From a checkpoint of a small transformer trained on Wikipedia.
Size: 12 layers, width 128, 2 heads of 64, MLP 512 xIELU, vocabulary 1807, 2.54M parameters.
Architecture: rotary positions, no biases in attention or MLP.
Training: a variant of Adam for these matrices, 103M tokens.
Each number is 128 + 24 x the weight over its row's rms, rounded and kept within 0 to 255. Layers, rows and columns count from 0. The size above them is the row's rms in percent of the matrix's.

# layer 8 MLP up, 512x128, rms 0.0691, rows 258-284, columns 0-127
size [ 92 102  95 104  98  98 105 102  99  93  95  98  95 100  97  98 101  97 102  97 107 105 100  93 109 105 105]
[[129 107 114 170 130 149 119 156 115  96 104 164 120 137 162 144 160 109  84 111 146 153 124 180 124 156 101 119 106 174 170 161 139 161 149  95  76 110 144 128 130 138 159 135 141 114 126 123 111  80 171 104  88 105 120 109 148 132 127 161 119 101 108 158 113  94 101 123 114 122 128 163 113 118 136 162 119 133 113 160 165 125 152 143 120 126 127  99 150 133 138 151 149 123 152 103 141  73 107 109 149 119 113 146  85 104 104 160 145 150  98 129 123 118 104 140 125 178  90 131 161 136 150 122 140 107 161 161]
 [150 106  98 136  79 107 117  97 115 124 140 116 158  97 151 113 112 120 152  89 106 152 169 167 141 118  96 134 118 117 129  88 111 131 116 116 135 127  96 136  94 135 132 141 120 150  90 117 112 135 136  73 130 143 126 173 151 130 144 125 153 122 132 141 151 163  93 141  68 159 127  76 100 126 139  93 106 175 131 143 141 101 100 117 109 172 158 127 139 132 105  98 157 153 129 162 108 149 138 116  60 110 155 121 146 131 132 126 149 134 154 130 116 151 120 102 107 104 165 141  90 115 126  84 129 131 168 131]
 [ 87 160 118  97 125 165  96 138 158 133 162 130 130 151 123 127 103 102 130  93 154 126 100 137 105  97 114 170  74 128 130 110 105 104 143 107 118 136 156 123 118 107 122 159 122 161 150 101  99 125 148 122 155 136 168 124 135 167 104  75 112 146 105 119 154 129  96 175 121 153 159 156 135  98 172 128 105 147 163  83 124 148 138 123 166 163 167 191 134 134 120 131  98  82 121 144 132 117 153 133  93 155 105 100 149 141 137 128 142 133 158 118 175 138 130 117 112 138 156 152 105 115 118 146 119 100 136 126]
 [121 101 125 122 113 115 123  78 145 137  83 160 102 169 157 152 113 147 157 167 113 116 168 125 144 158  91 111 100 136 138 127 152 139 151 128 100 157  97 121 106 142 140 156 138 141 131 142  87 113 160 157  98 135 112 112 120 134 109 130 134 101  88 123 123 180  89 146 126 122 109 133 109 138  96 107 150 136  97 118  98 123 139 154 134 149 142 127 145 103 117 145 118 155 143 115 168 141 148 114 151 117 137 112  66 153 104 147 109 165  73 163 161 113 163  92  74 135 141 106 167 116 160 139 117 119 116  94]
 [106 170 136 151 148 153 105 102 162 131 124  90  97 110 114 136 120 170 102 107 151 177 160 118 169 137 109 114 143 178  89 123 113 104  93  95 106  93 135 140 102 128 136 104  87 135 139 117 112 159 118 134 123 109  95 135 158  95 114 108 139 125 151 117 174  93  90 110 142 125  99 164 171 128 136 145 130 173 160 140 103 129 133 135 105 138 153 140 119 160  80  98 146 144 118 137 125 145 120  98 135 119 158  99 143 114 124 150 142 169  85 139 149  92 153 130 157 106 114 157 119 107 104  90  95 136 133 119]
 [137 132 101 189 124  91 125 159 111 150 114 148 118 137 180 104  97 125  93 139 145 117 108 170 141 173  88 183 117 117 164 118  72  87 134 125 150 167 123 113 130  91 131 116 140 139 120 115 122 123 130 111 134 101 128 133 171 123 124 188  99 142 136 109 138 130 130 131 188  85 109 131  98 124 138 127 147 134 133  98 122 134  76 110 124 104 121 143 129 104 137 132 132 148  84 149 154 158 135 130 102 119  89 117 165 144 133 131 158 139 153 178 138 109 134 117 163 139 147 142 133 129 100 127 156 120 163 113]
 [110 151 158 160 138 130 127 124 132 192 110 109 138 107  95 109 109 126 128 108 138 119 116  84 125  87 122  98 136 139 149  80 118 174 135 161 169 136 109 102 170 152 124 160 131 128 150 159 173  94 130 148 162  98  93 116 164 141 146 167 117 134 113 131 154 181 134 139 148 116 129 146 120 117 106 135 113 119 119 111 179  90 114  95 129 160 104 156 111 129 142 132 165 106 132  87 139  93 178 105 126 143 124 116  91  97 128  85 102 149 150 160 115 124 112 112 136 146 169 125 136 116 145 142 137 107 142 147]
 [109 137 111 115 120 151  79 144 144 169 113 123  97 122 165 117 151 148 110 157 147 150 119 108 113  85 106 113  94 117 117 108 144 138 144 107 126 137 148  88 142 136 165 119  93 141 119 130 111  96  95 127 100 184  90 167 140 141  99  78 111 160  99 160 122  88 166  95 118 111 130 123 176 120 123 159 165 158 106 140 134 133 128 163 152 159 114 137 122 162 112 119 111 154 111 113 138  99 113  95 142 114 150 111  99 102 134 164 159 139 134  93 109 105 146 124 152 105 118 135 130 109 132 170  92 117 173 102]
 [100 111 168 110 139 115 145 107 165 102 114 153 129 175 110 121 146 129 114 129  85 101 137 176 125 147 104 111 160  94 159 152 120 116 119 112 123  82 137  99 182 103 103 151 109 155 141 153 108 142 151 114  96  93  94 170 176 167 151 105  87 110 122  93 113 148 178 133 130 115 149 129 127 131 118 136 137 123 156 144 130 117 109 122 152 163 162 114  91 107 156  86 109 137  98 148 126 129 149 138 142 102 118  94 108 119 148  97 113 121 150 149 137 148 169 121  95  97 134 144 106 130 164 133 162 135 155 128]
 [115 110  98 105 139 144 134 133  98 136  93 102 136 128 112 144 122 127 138 144 134 148 161 128 130 143  92 121 125 133  92 158  87 139 140 119 110 118 119 110 146 169 168 153 143 154 152 105  74 130 141  63 133  99 116 139 129 120 140 125 145 119 110  95  99 118 119 158 153 106 120 124 105 147 127 115 112 137 116 167 106 104 115 171 163 152 148  92 131 116 143 122 114 128  72 149 118 103 183 164  97 132 114 185 116 130 115 172 114 100 109 142 157 139 161 153 135  77 133 120  80 108 101  99  89 142 138  97]
 [125 104 126  99 161  95 118 138 134 136 110 137 159 107 130 138 186 134 129 185 155 170 133 139 178 150  98 173 108 135 127 105  86 125 172 129 143 148 118 103 135 115 121 146 136 166 163 122 131 147 114 120 102 135 166 123 133 145 107 155 145 184 161 130 153 133 145 164 134 132 129  75  70 115 190 144 125 141 133 125 155 117 132 120 155 139 122 149 143 140  86 123  77 129 118 124 162  93 117 149  93  98  91 141  98 123 130 120 148 127 126 141 159 110 142 139 164 122 156 103 141 150 117 119 112 138 150 146]
 [160 124 112 133 151 127 136  91 127 105 156 114 118 153 138 166 175 129 130 110 114 125 121 113  85 121 134 108 133 127  79 145 122 133 138 102 108 132 130  75 107 121 108 133 141 128 121 146  93  65 161 130 133  89 127 154 129 143 104 113 122 118 117 139 152 117 162 139 169 129 141 103 139 121  94 160 120 109 100 119 147 108 155 159 138  92 124 102 103 158 123  91 130  99 170 108 150 131  92  91 143 161 160 154  97  94 119 149 148 166 108 147 119 167 175  99 144 117  87 160 169 162 102 120 152 100 112 145]
 [ 55 130 104 123 124 130 109 120 123 123 128 151 134 159 127 120 114 125 109 121 124 137 142 111 113  97 133 104 111 168 137 105 120 188 145 130 130 150 103 127 106 104 116 107  89 171 137 124 121 103  87 139 116 130 131 120 112  92 103 147 140 139 151 126 136 141 143 114 169 179 152 117 123 159  92 119  81 133 134 137 105 107 166 148  94 104 122 107 151 182 157 196 116 120 106 117 132 128 119  90  87 148 133 158  89 137 110 122 115 152 157 156 100 107 141 170 152 148 142 125 138  80 112 118  91 148 122  97]
 [106 127 187 119 156 144 141  90 137 154 118 121 123  76 123 114 108 106  90 121 135 127 122  96  69 153 117  94 158 134 150 116 122 136 130 157 104 118  97 132 176  94 163 145 123 148 141 109 128 144 101 117 178 146 117 143 104 133 132 145  87 100 121 134  98 114 115 119 128 136 119 137 191 158 143 165 166 122 138 170 143 108 132 117  99 108 132 134 119 115 142 129 145 156 114 104 136 139 131 138 134  88 105 153  99 109 143 155  99 131 104 175 138 133 145 159  96 123 147 193 178 148 143 137 134  92 114 132]
 [155 141 162 147 114 129  89 125 162 112 155 139 120  80 147 155 124 148 116 105 106 104 149 154 128 107 133 155 148  93 137 181 140 105 101 153 103 150 114 132 117 161 101 142 122 109 106 167 161 153 102  94 155 139  97 165 185  96 119  88 137 149 159  93 134 110 131 135 138 158 100 119 111 157 113 113 111 118 110 158 154 112 110 163 142 138 129 151 115 142 131  80 110  60 159 117 139 161 132 133 120 124 100 130 121 124 102 117 107 154 132 123 127 153 102 155 159 117  88 164 109  93 125 110 117  86 135 130]
 [146 100  98 135 142 109 102  86 142 172 109 139 139  94 167 150 112 145 129 106 154 145 137 102 112 118 197 160  99  96 174 136 147 102 101 137 122 177  67 117 131 116 120  99 154 128 127 161 112  97 113 127 144 141 154 129 139 134 153  98 102 132 128 119 163 134 120 100 112 156 101 166 140 121 131 151 124 145 127 140 101 102 142 133 127  99 155  87 120  99 153 138 145 108 125 123 176 124 149 147 134 115 171 111 116 112 158 134 101 101 116 133 130 105 110 169 126 118 116 152 166  77 135 154 154 161 105 166]
 [121 144 105 111 161 128 149 139 145  92  86 157  98 154 140 112 104 110  83 144 106  80 110 145 131 171 124 138 111 147 127 117 161 165 172 133 128 128  91 143 112 108 144 126 108 108 150 146 143 154 134 110 119  88 155 157 168  93 159 121 157 110 135 101 136 155 118 165 141 152  97 125 116 116 148 135 150 119  77 112 134 160 148 124 135 149 157 113 120 156 123 156  74 153 119 136 109 152 121 146  98 106 152 175 149 135 135 142 133  90 104 148 142  95 135  93 101 166 108 169 158  88 112 114 108  94 129 144]
 [157 120 115 128 118 150  90 115 123 121  75 132 152 121 146 114 150  77 148 121 150 148 112 113 145 126 158  89 157 119 117  89 168 166 118 112 166 153 117 140 143 172 118 156 127 104 117 165 137 109 108 143 107  99 141 158 148 107 151 124 156  92 142 104 141 114  94 106 110 110 131 136  73 137 104 115 103 125 142 146 117 164  90 136 135 106 103 127 148 184 147 147 122 152 182 115 140 174 125  99 106 152 129 131 163  83 138 104 113 131 142  96 109 156 131 162 118 117 154 162  93  99 135 149  99 119 126 103]
 [129  90 127 133  84 137 150 134 117 145 127 120  95 114 156 147 121 162 162 148 102 144 153 140 136 131 110 135 119 138 183 118 106 105 127 128 136 154  99  83 136 122 143 168 103 131 144 135 137 142 142 108 108  73  78  97 119 131 124  70  99 159  90 138 149 110 124 154 110 149 103 155 113 146 126 138 117 148  95 109 123 123 173 147 140 112 136 152 143 195 179 132  90  96 152 131 129 116 139 100  96 141 144 185 104 104 148 154  98 157 126 147 131 127 106  88 119 133 133 152 112 127 156 138 104 162 122 158]
 [142 101 132 134 123 148 112  85 107 147 130 113 152 141 159 153 134 150 106 113  83 105  98 100 129 154 131 136  94 128 126 167 103 157 156 112 113 176 148 126 129 162 135 167 125 107 148 120  95 118 120 138 167 148 108 142 147 141 102 160 176 132  85 137 140 135 142 140 190 143 152 144 128 107 128 149  98 106  89 108 170 133 137 141  89 115 178  84 134 137 107 161 160  94 148  83 159 121 138 125 148 142 157 120 145 160 106  94 166 152 122 167 112 146 143 157 131 136 118 118 137  98 128 136 105 103 145 152]
 [117 141 180 102 124 116 125  76 157 141 118 126 165 141 165 163 157 133 123 122 130 115 163 128 121 130  92 136 151 115 108 136 159  99 140 102 128 135  79 103 121 132 130 119 149 128 137 150 163 160 144 123 160 165 115 119 128 136 143  92 112 116  89 158 191 136 116 110 160 125 178 150 132 141 136  86 147 127 157 116 109 101 127 168 148 136 135 133 139 138 110  83 120 108 115 117 127 124 171 130  71 101 118 137 120 152 127 142 167 152 134 145 127 131  78 149 149 139 111 144 151 100 113 165 163 123 193 113]
 [109 179 121 161 126 132 117 154 119 148 101 134 119  94 108 139 128 134  85 139 149 160 150 127  88 109 117  82 133 127 113  75 130 139 138 133 108 122 144 119 107 104  98 151 136 169 119 161 132 138 172 129 109 140 120 126 129  78 113 109 117 141  81 126 160 108 151  90 154 133 128 107 127 114 103 125 112 133 143  95 104 126 131 159  99 172 126 173 130 132 105 129 138 135  78 154 109 169 138 173  98 131 118 133 149 122  99 165 181 148 104 151 147 107 129 133 139 102 115 121 116  81 157 127 136  65 100  96]
 [101  94 124 139 137 172 155  92 145 131 141 129  98  94 130 107  88 138 161 119 133 111 155  93 126 127 129 139 157 147  96 119  96 104 130 149 123 126 113 112 126 135 108 118 104 142  95 160 102  96 153  91  95 111 163 155 138 110 145  85  90  93 133 163 132 105 155  91 101 119 149 146 157 121 111 153 120 120 138 155 119 108 100 140 126 160 145  81 169  83  89 112 121 140 133  90 143 166 152 130 125  61 152 113 130 100 139 129 118 104  94 106  83  80 124 140 131 113 123 142 125 148 135 167 113 115 138 109]
 [152 100 137 159 105 122 111 142 107 127  98 124 133 118 158 105 149 113 108 140  98 154 136 181 122 144 133 115 116  86 160 133 156 160  77  90 158 108 143  95 130 123 114 107 156  86 140 124 116 130 110 105 143 112 120 143 176 146 131 147 148 125 154 146 159 132 153 126 125 170  96  91 154 172 137 141 137 108 112 104  96 131 126 161 137 111 134  99  92 109 104 146 100 144 141 127 146 126 124  94 100  98 103 142 146 139 147  93 119 156 157 151  86 130 154  86 102 179 148 137 148 122 113  92  79  84 142 111]
 [135 158 128 148 114 137 131 161 147 136 118 142 147  91 154 111 110 114  78 141 153  92 133 127  99  93 108 105 116 140 159 123 114  94 132  95 149 183 100 162 100 129 175 136 145 117  97 146 133 117 114 117 130  76 173 146 144 103 102 157  94 146  81 115 139 130 116  94  98 132 107 153 135 102 148  84 144 117 167 116 124 106 130 120 128 131 101  96 112 139 160 167  79 142 101 120 148 101  96 148 127  83 163 100 122 117 155 112 107 142 120 148 121 115 130 126 176 170 115 118 108 146 168 155 126 138 118 114]
 [132 123  75 129 123 154 129 124 129 161 146 144 170 112 102 111  90 103 125  74 104 142 125 116 104 131 132 108 145 111 124 108 173 120 126 141  97 130 117 152 137 157 162 162 140 115 108 100 100 149 176 161 148  85  74 128 163  92 141 130 101 140 157 101 113 146 112 146 127 127 130  87 100  98 161 134 119 127 130 159 144 125 111 107 160 103 102 140  94 128 136 124 112  96 108 108 157  94  99  95  94 145 158 116  95 157 145 177  87 129 100 118 110 107 112 115 160 109 126 160 138  85  99 145 132 127 126 137]
 [144 146 111 151 120 168 155 111 175 138 143 134 185 110  86 162 135 158 103 113 144 140 117 108 113 103 133 111 146 104 111 148 102  96  95 150 134 170 136 101 198 118 143 131  95 128 128 127 108 114 150  93 123 156  97 100 153  83 131 117 142 160 130 126  97 138  85 128 101  67 106 129 138 131  95 142 125 156 146 160  95 143  88 126 130 125 152  76 111  74 129 139 114 117 121 162 143 131 142 147 123 154 144 141 148  99 108 118 124 119 109 158 141 142 121  98 139 137 148 148 104 103 113 114 140 147 121 171]]
# layer 8 MLP down (transposed), 512x128, rms 0.0394, rows 258-284, columns 0-127
size [103 104  97 107  95  97 100 103 100  91  91 102 101 102 102 100  97  97 103  94 105 107  99 100 113  94 102]
[[124 107 142 103 135 156 147  97 131 138 111 106 111 135 152 149 101 134 129 129 127 106  83 132 157 131 131 119 156 153  89 167 126 136 123  77 135  95 106 146 102 182 142  75 156 148 139 146 145 124 121 115 167 126 130 115 170 139 113 133 121 102  96 125 120 113 132 124  63 118 198 160  84 101  99 104 151 118 152 151 140 135 127 158 147  89 116 156 120 140 167 118 144 135 119 122 147 127 130 119 169 144 119 137 148 130 139 123 108 132 103  99 166 124 130 110 156 164 109 137 119 128 100 154 100 201 154 123]
 [174 125  91 113 131 165 111 112 106 148 100 151  93 113 170 147 108 125 116 118 122 141 142 128 134 142 131 131 133 140 119 130 104 161 110 155 140 121 114 119 146 163 120 115 111 104 144 139 125 107 138 148 160  86 152 189  82 107 146 100 101  98 155 130 114 151 127 167 101 146 147 118 143 135 165 128 124 139 142 168 161 164 119 132 148 103 108 148 118  85  90 109 139 115 133 100 125 154 116  93 108  93 170 125 159 109 115 170 150 146 191 105 146 107 107 128 119 121  72  78 113 121 165 128 128 157 148 120]
 [160 120 144 166 128 109 151 139 146 169 142  85 107 148 158  70 152 149 162 148 151 148 142 186 106 131 140  88 110 112 163 114  94 108 130 146 135 105 113 173  95 141 149  97 160  93 167 130 154 119 121 143 171 130 127 159  89 145 116 106 121 129 137 123 149 118  93 111 121 122 114 151 110 116 115 134  94 133 139 166 107 150  99 114 137 139 121 132 162 129 114 178 102  76  94  97  66 143 159 134 113 139 135 100 143 105 147 132 121 130 124 127  84 128 134 143 159 130 115  89 121 130 145 145  99 142 119 136]
 [116 130  91 127  88 137  88 163 147 169 177 116 169 151 151  89 129 102 116 128 106 164  96  87 137 106 110 126 135  85 129 103 150 179 112 114 130 117 158 143  84 104 127 128 158 132 129 149 124 130 112 140 174 106 156 122 144 119  80 132 133 125 111 168 121 118 136 169 126 108 119 175 136 132 118 190 126 120 125 162 110  79 137 133 121 116 106 125 144 110 128  78 127 127 124  94 116  81 113 158 158 116 144 149 133 109 114 121 111 128 139 158 139 138 137 106 133 164 119 135 148 118 130 177 150  96 125  93]
 [110 159 124 122 136 148 146 104 123 154 107  95 132 130 134 111 141 123 146 112 148 129 115 109 199 152 104  95 167 100 117  98 152 129 131 179 159 118  96 128 111 151 164 155 143  85 119 127 128 166 129  98 107 128 131  93 143 131 122 105 108 139 151 116 164 105 122 130 145 134 110 143 115 145 116 151 117 117 134 151 130  91 176 103 112 126 104 135 140 124 126 131 112  91 184  61 100 130 168 135 115 169 121  81 156 118 116 134 126 135 120 131 168 155 165 149 155 128 171 120 133 116 132 167  97 114 106 179]
 [101 181  97 132 107 157 136  87 110 116 131 143 109 132 137 102 108 191 143 113 129 136 138 104 110 154 105 145 144 179 133 134 123 133 136 144 131  93 133 111 118 114  98 128 165 104  83 124 125 106 168 131 134  87 117 117 161 136 134 161  84 116 125  72  92 165 186 169 159  88 102 120 126 135 139 133 141 118 115 144 116 112 106 141 118 153 142 154  77 125  94 156 143 157 101 145 109  98 142 112  82 133 128 118 144  94 108 144 147  97 133 130 135 150 137 103 111 151 135 141 149 164 143 113  96 112 103 152]
 [132 131 112  89 161 122 133 118 160  99 133 149  98 115 127 169 108 150 166 171 157 173 141 102  66 121 128 169 108  86 124 144 111 124 124 176 143 119 125 157 106 138 144 132 126 174 136 134 122 154 143 138 160 106  76 101 109 102 109 123  89 110 124 106  95 166 114 193 128 142 112 116 140 111 134 121 137 112 140 126 153 145 146 133 143 130 122 140 148 130 108 101 121 161 155 124 107 110  92 132 137 121  65  86 103 132 135 136 114  89 124 125 110 157  99 101 109 118 157  89 147 158 125 131 160 156 144 128]
 [111 137 101 104 122  89 109 145 132 134 115 120 118  77 140 122 108 126  95 133 138 130 115 142 139 112 116 156 108 120 115 102 115  72  85 140 152 142 105 115 121 115 121  70 110 114 141  74 167 156 107 113 185 156 110 102 133 121 134 111 131 100 121 126 104 149 116 141 114 128 126 105 126 107  96 130 154 125  37 136 115  84 163 125 136 125 119 129 138 136 189 165 102 141 149  85 103 141 160 120 135 175 118 125 123 124 125 153 150 133 114  97 135 124 160 133 131 132 157 144 125 133 100 128 129 112 154  66]
 [130 147  80  89 122 111 111 124 148 125 149  92 126  84 154 123  98 100  99 111 130 164  87 163 122  73  83 113 141  98 113 112 115 132 168  97 142 116 106 122  92 104 158 184 125 105 113 124 138 157 173  63 132 159 122 138 125 115 130 131 113 112 129 122 111 102 113 168 127 124 111 145 109 123 134 135 116 116  85 133 166  75 129 134 152 110 128 119 133 131 108 183 149  90 110 126 144 176 150 111 121  84 119 132 123 137 115 159 127 132 117 154 122 148 120 134 159  99 142  95 143 145 111 130 106  86 126 133]
 [149 105 141 127 142 136 191 116 115 133 127 152  84 139 147 129 101 105 133 103 128 108 127  93 127 170 177 107 135 146 106 143 113 117 128 146 180 111  97 102 153 106  81 100 120 147 147 124 137 115 104 124 145  86  93 117 102 116 130 181 141  64 146 149 170 133 136 119 140 186 112 140 130 105 100 110 149 117 134 141 136 140 142 154 134 136  88 122 145 105 118 169 150 116 148 124  85  94 166 136 120 132  79  92 125 131 108 119 160 115  97 147 113 138 107 147 134 126 138 142 127 164 169 162 106 123 121 148]
 [138 153 115 147  91  81 104 187  65 113 117 130  94 119 149 161 168 132 127 112 139 119 138  87 156  87 123 115 105  93 157 104 154 139 135 126 138 130 135 120 119  99 128 171 146 155 174 112 103 148 137 131 102 149 115 103 148 138  92 138 109 130 118 139 130 132 122 155 145 124 132 119 106 104  95 117 135 165 139 160 160 129 120 158 145 184 160 106 138 123 120 125 153 114 100 162  95 165 190 112 127 100 142 150 135 139 143 101 134 142 161 155  83 132 162 127 130 126 127 142 170 131  85 154 125 146 132 116]
 [161 115 103 142  85 147 157 129 111 134 104 106 117 111  92 146 107 141  93 153 109 129 103 142 124 105 165  82 127 129 156 133 153 118 151 121 164  94 110 128 115 120  99 144 167 100 104 111 101 124 150 137 164 119 153  63 156 140 163 144 136 125 119 111 191 106 143 135 110 144 157 163 126 112 116 148  73 104 113 152 148 144 142 159 140 118 139 148 110 109 128 139 159 153 144 132 187 117 137 107  95 193 140 131 155 122 101 151 110 138 118 105 165 132 136 157 160 169 114 114 118 147 147 141 132 115 131 151]
 [131 167 162 118 159 155  88 116 119 133 121 151 131  98 175 169 172 128 125 123  95 113 141 150 114 144 137  83 139 124  81 134 131  96 147 127 169 123 122 139 128 137 148 137 127 120 138 126 157  29 170  97 115 118 121 147 124 185 138 108 121 141 114 128 127 110 107 107  78 132 146  87  77 118 150 159 177 133 115 132 157 111 136 120 130 110 155 128 109 135 137 152 154 129 144 127 143 122 121 156 123 167 142 110 141 135 119 145 156 126 106 183 140 114 129 158 165 120 137 133 154 161 103 144 114 146 136 121]
 [144 117 126 132 140 142  73 135 104 133 127  86 211 145 131 106 137 128 138  91 122 106 125 146 133 117 144 144 115 105 136 143 127 132 145 101 142 121 113 127 107 112 131  92 114 123 112 130 132 118  76 107 102 154 147 126 110 147 158 139 162 130 162 140 104 107 148 125 124 147 119 114 109 126 113 120 147 133 109 117  88 133 111 110 140  93 127 108  92 147 160 176 100 131 150 138 132 145  96 110 187 110 107 112  86 122 160  99 142  50 127 103 201  90 144 149 123 111  94 151 121 155 142 117 100 118 114 145]
 [212 131 148 154 160  96 143 123 133 115 116 100 145 138 132 130 115 108 156 117 127 127 155  98 122 115 124 110 115 170 108 122 115 146  92  94 136 115 105 149 166 139 148 128  98 130 133 125 159 135  92  81 147 135  87 103 135 102 180 145 113 121 112 147 130  89 123 164  99 128 144 120 148 140 151 130 103 137 128 177  99 126 121 123 151 175 174  85 164 138 121 130 106 159 118 132 102 156 117 133  96 117 160 137 105 140 145  90 136 140 108 155  97 156 110 113 142 114 109 153 138 148 171 178 119 149 129 167]
 [111 111 120 128 116 130 150 141 130 114 123 129 147 140 164 103  92 172  91 182 126 116  83  80 122 103 137 140 140 107 172  97 100 102 106 158  93 137 124 152 161 105  96  88 144 113 149 169 147 114  70 153 101 106 187 102 177 169 104  90 130 107 125 132 124 132 186 115 146 117 156 109 117 141 170 142 129 117 148 113 119 141 137 121 166  95 134 137 160 100 121 130 142 108 117 143 123 155 154 119 117 122 101 131 102 122 155 108 116  98 121 152 153 159 142 125 144 111 138 116  92 136 148 115 143 148 127 121]
 [112 142 127 106 143  84 136 140 129 127 122  76  78 125 129  71  96 124 120 127 127 126 107  96 157 105 112 130 134 139 140  82 110 153 169  92 140 125 126 144 115 144 148 130 112 107 110 123 146 166 130 165  91 133 119 126  92 134 144  86 133 123 116 130 119 137 134 154 109 147 136  98 165 152 128  94 139 141 114 112 179 106  96 103  96 138  97 129 169 107 178  69 103 166 131 140  62 113 127 139 157 107 149 133 125 162 117 149 142 127 114 110  72 110 149 107 114  91 139 113 102 143 133 144 149 112 123 105]
 [167 116 153 138 109 104 156 113 139 117 114  92 154 163 139 131  91 149 115 135 188 134 118 118 130 119 115 142 117 136 171 157 138  65 100 154 131 116 179 114 113 115 161 140 134 136 145 106 118 162 101 135 133 117  99 155 128 116 126 101 179 157 118 162 150 182 123 136 129 117 141 120 159  72 149 130 144 145 142 108 201 109 117 116 127 137 129 139  80 103 107 123 131 115 140 176 124 120 146 164 156 152 153 158 164 127 177 122 106 137 151 139 116 131  94 124 117 162 122 133 156 134 100 146 145 130 134 135]
 [113 156 139  90  96 112 137 144 137  94 104 140 127 118 159 139 106 168  93  81  77 155 121 118 127 165 109 163 101 136 139  97 140 119  89  93 156 115 158 141 106 146 132 112 147 193  61 152 132 152  72 123  95 124 134  82 122 149 104 131 113 125 145 148  94 126 126 109 131 110 151 136 140 110 149 133 137 172 118 150 136 128  92 128 113 114 142 123  73  80 112 160 109 121 175 119 124 137 109 139 114 127 102 156  95 145 111 128 117 143 128 131 103 155 118 143 144 105 123 145 150 159  93 118 131 101 121 132]
 [ 90 151 123  77 120 113 130 147 123 130 122 101 118 136 142 144 110 131 174 101 112 114 138 165 155 113 128 112 134 104 125 179 116 107 122  66 131 149 100 148 125 157 104  99 183 132 102 118 156 156 109 170 122 122 167 141 124 118 148 105  97 126 128 113  79 185 135 148 109 131 105 137  97 126 118 103 149 134 135 151 107 116 132 139 125 135  55 169 117 147 145 123 134 145 172 134  79 147 130 129 141 167 105 112 143 143 141 109 115 120 147  97 137  91 123  99 130 102 124  96 139 130 150  98 106 137 135 183]
 [177 166 132 149 143 102 176 170 131 133 119 132 117 190 125 174 148 158 120 154 107 110 112  99 122 123 150 157  78 106 119 109 113 129 127 121 150 133 146 131 108 164 157 137 163 139 154 122  89 109 134  82 124 145 148 115  99 116 132  81 123 142 130 119 124 103  97 180 105  90 132  97 133 115  97 153 136 119 121 137 157 149 141 133 120 136 121 183 161 124 126 161 152 107 120 112 158 115 127 134 131 163  90 166  98  96 135 122 133 110  94  90 115 147 115 157 150 105 133 147 102  93 110  87 117 153 138 126]
 [126 179 138 102 118 116  90 169 160 131 130 146 117 110 196  99 137 108  99 102 143 134 101 109 145 155 163 111 108 117  65 151 124 120 150 135 166 118 127 109  97 105 134 139 170  92 117 129 126  85 125 119 111 115 120 119 107 108  82 134 135 155 134  94 154 128 159 135  95  96 136 171 128 113  91 153 100 113 149 166  87  91 116 129 178 160 101 151  89 117 150 135 133 106 142  84 142 101 111 110 161 129 133 130 106 132 111 139 131 123 121 122 156 116 103 119 128 109 115 161 144 128 153 124 171 131 151 123]
 [112  92 184 100 139 151 152 122 104 181 145 130 129  98 113 130 121 105 117 118 134 125 182 141 163 144 144 155 168 104 115 109 142 140 202 101 133 122 136 106 100 118 124 149 155 126 104 158 122 173 118 128 103 128 117 114 133 117 126 125 148 107 136 128 144 132  99 115 149 135 106 139  88 135 152 153 102 114 100 106 153 131 128 113 152 129 124 150  92 163 126 113 163 142 130 116 146 145 145 112 104 187  97 154 156 122 124  94 131 118 126  71 176 152 138 144  99 122  90  88 112 126 111 186 116 123 131 161]
 [112 135 138 146 162 130 102 145 150 164 158 117 110 157 182 127 164 108 122 100 153 156 145 179 113 117 106 126 125 118 100 161 111 112 153  90 162 113  98 110 124 165 104  71  95  75 132 129 106 132 121 141 112 101 105 115 113 109 126 122  99 117 111 135 122 160 166 133 156 126 101 145 116 150 119 157 118 119 107 178 140 143 134 149 143 105 103 158 167  91 165 160 151 126 124 147 128 113 149 198  98 107 140 143 136 131  96  97 136 151 130 153 132 154 108 135 149 123 119 148 160 128 137 124 125 124 189 116]
 [107 146 108 100 115 138 121 148 157 104  98  91 146 130 103 129 158 103 115 149 116 130 113 127 148 124 122  92 157 144 128 164 171  96 156  89  96 134  93 109 122 140 101 161 139 140 150 111 100 127 185 153 159 122 123 128 116 128  83 112 134 160 129 122 124 133 126 149  74 122 143 143 154 167 108 101 123 156 132 116 126 111  95 108 117 156 127 133 123  89  95 112 128  98 138  94 117 161 155 102 138 135 105 104 106 133 123 150 119 140 149 220  98 122 133 129 129  99 144 112 133 102  97 116 176  87 130 168]
 [105 111 147 124 152 105 103 120  70 118 152 139 125 138 133 135 161 153 190 122 103 102 140 135 117 108 142 137 137 150 155 131 112  93  94 108 104 165 106 163 130 123 176 171  97 123 113 121 124 131 120 161 109 123 110 127 116  89 151 161 119 171 124 136 108 119 136 118 107 158  83 135 133 125 171 158 124 106 118 141 162 119 143 170 109 117  73 144 137 116 114 140 117 118 137 132  84 126 157 127 112  81 119 121  95 133 103 123 146 126 118 118  72 130 110 132  84  96 171 145 140 167 119  88  90 144 103 155]
 [139 145  82 138 171 117 117 133 154 113 163 154 152 110  99 118  89 158  98 159  89 118 152 169 131 122 166  94 132 101 140 105 126 136 113 114 138  98  93 125 122 161 130 134 107 139 119 141 140 158 120 116 112 126 115 113 111 146 109 136 141 151  97 100  76  80 127 130 109 177  83 129 128 132 100 122 102 139 166 129 112 132 158 133 102 176 143 139 157 138 173 102 135 149 123 195 114 154 184 160 113 156 146 122 127 119 126 128  80 118 124 161 139 175 135 106 139 116 150 108 117 116 143 146  99 139 131 134]]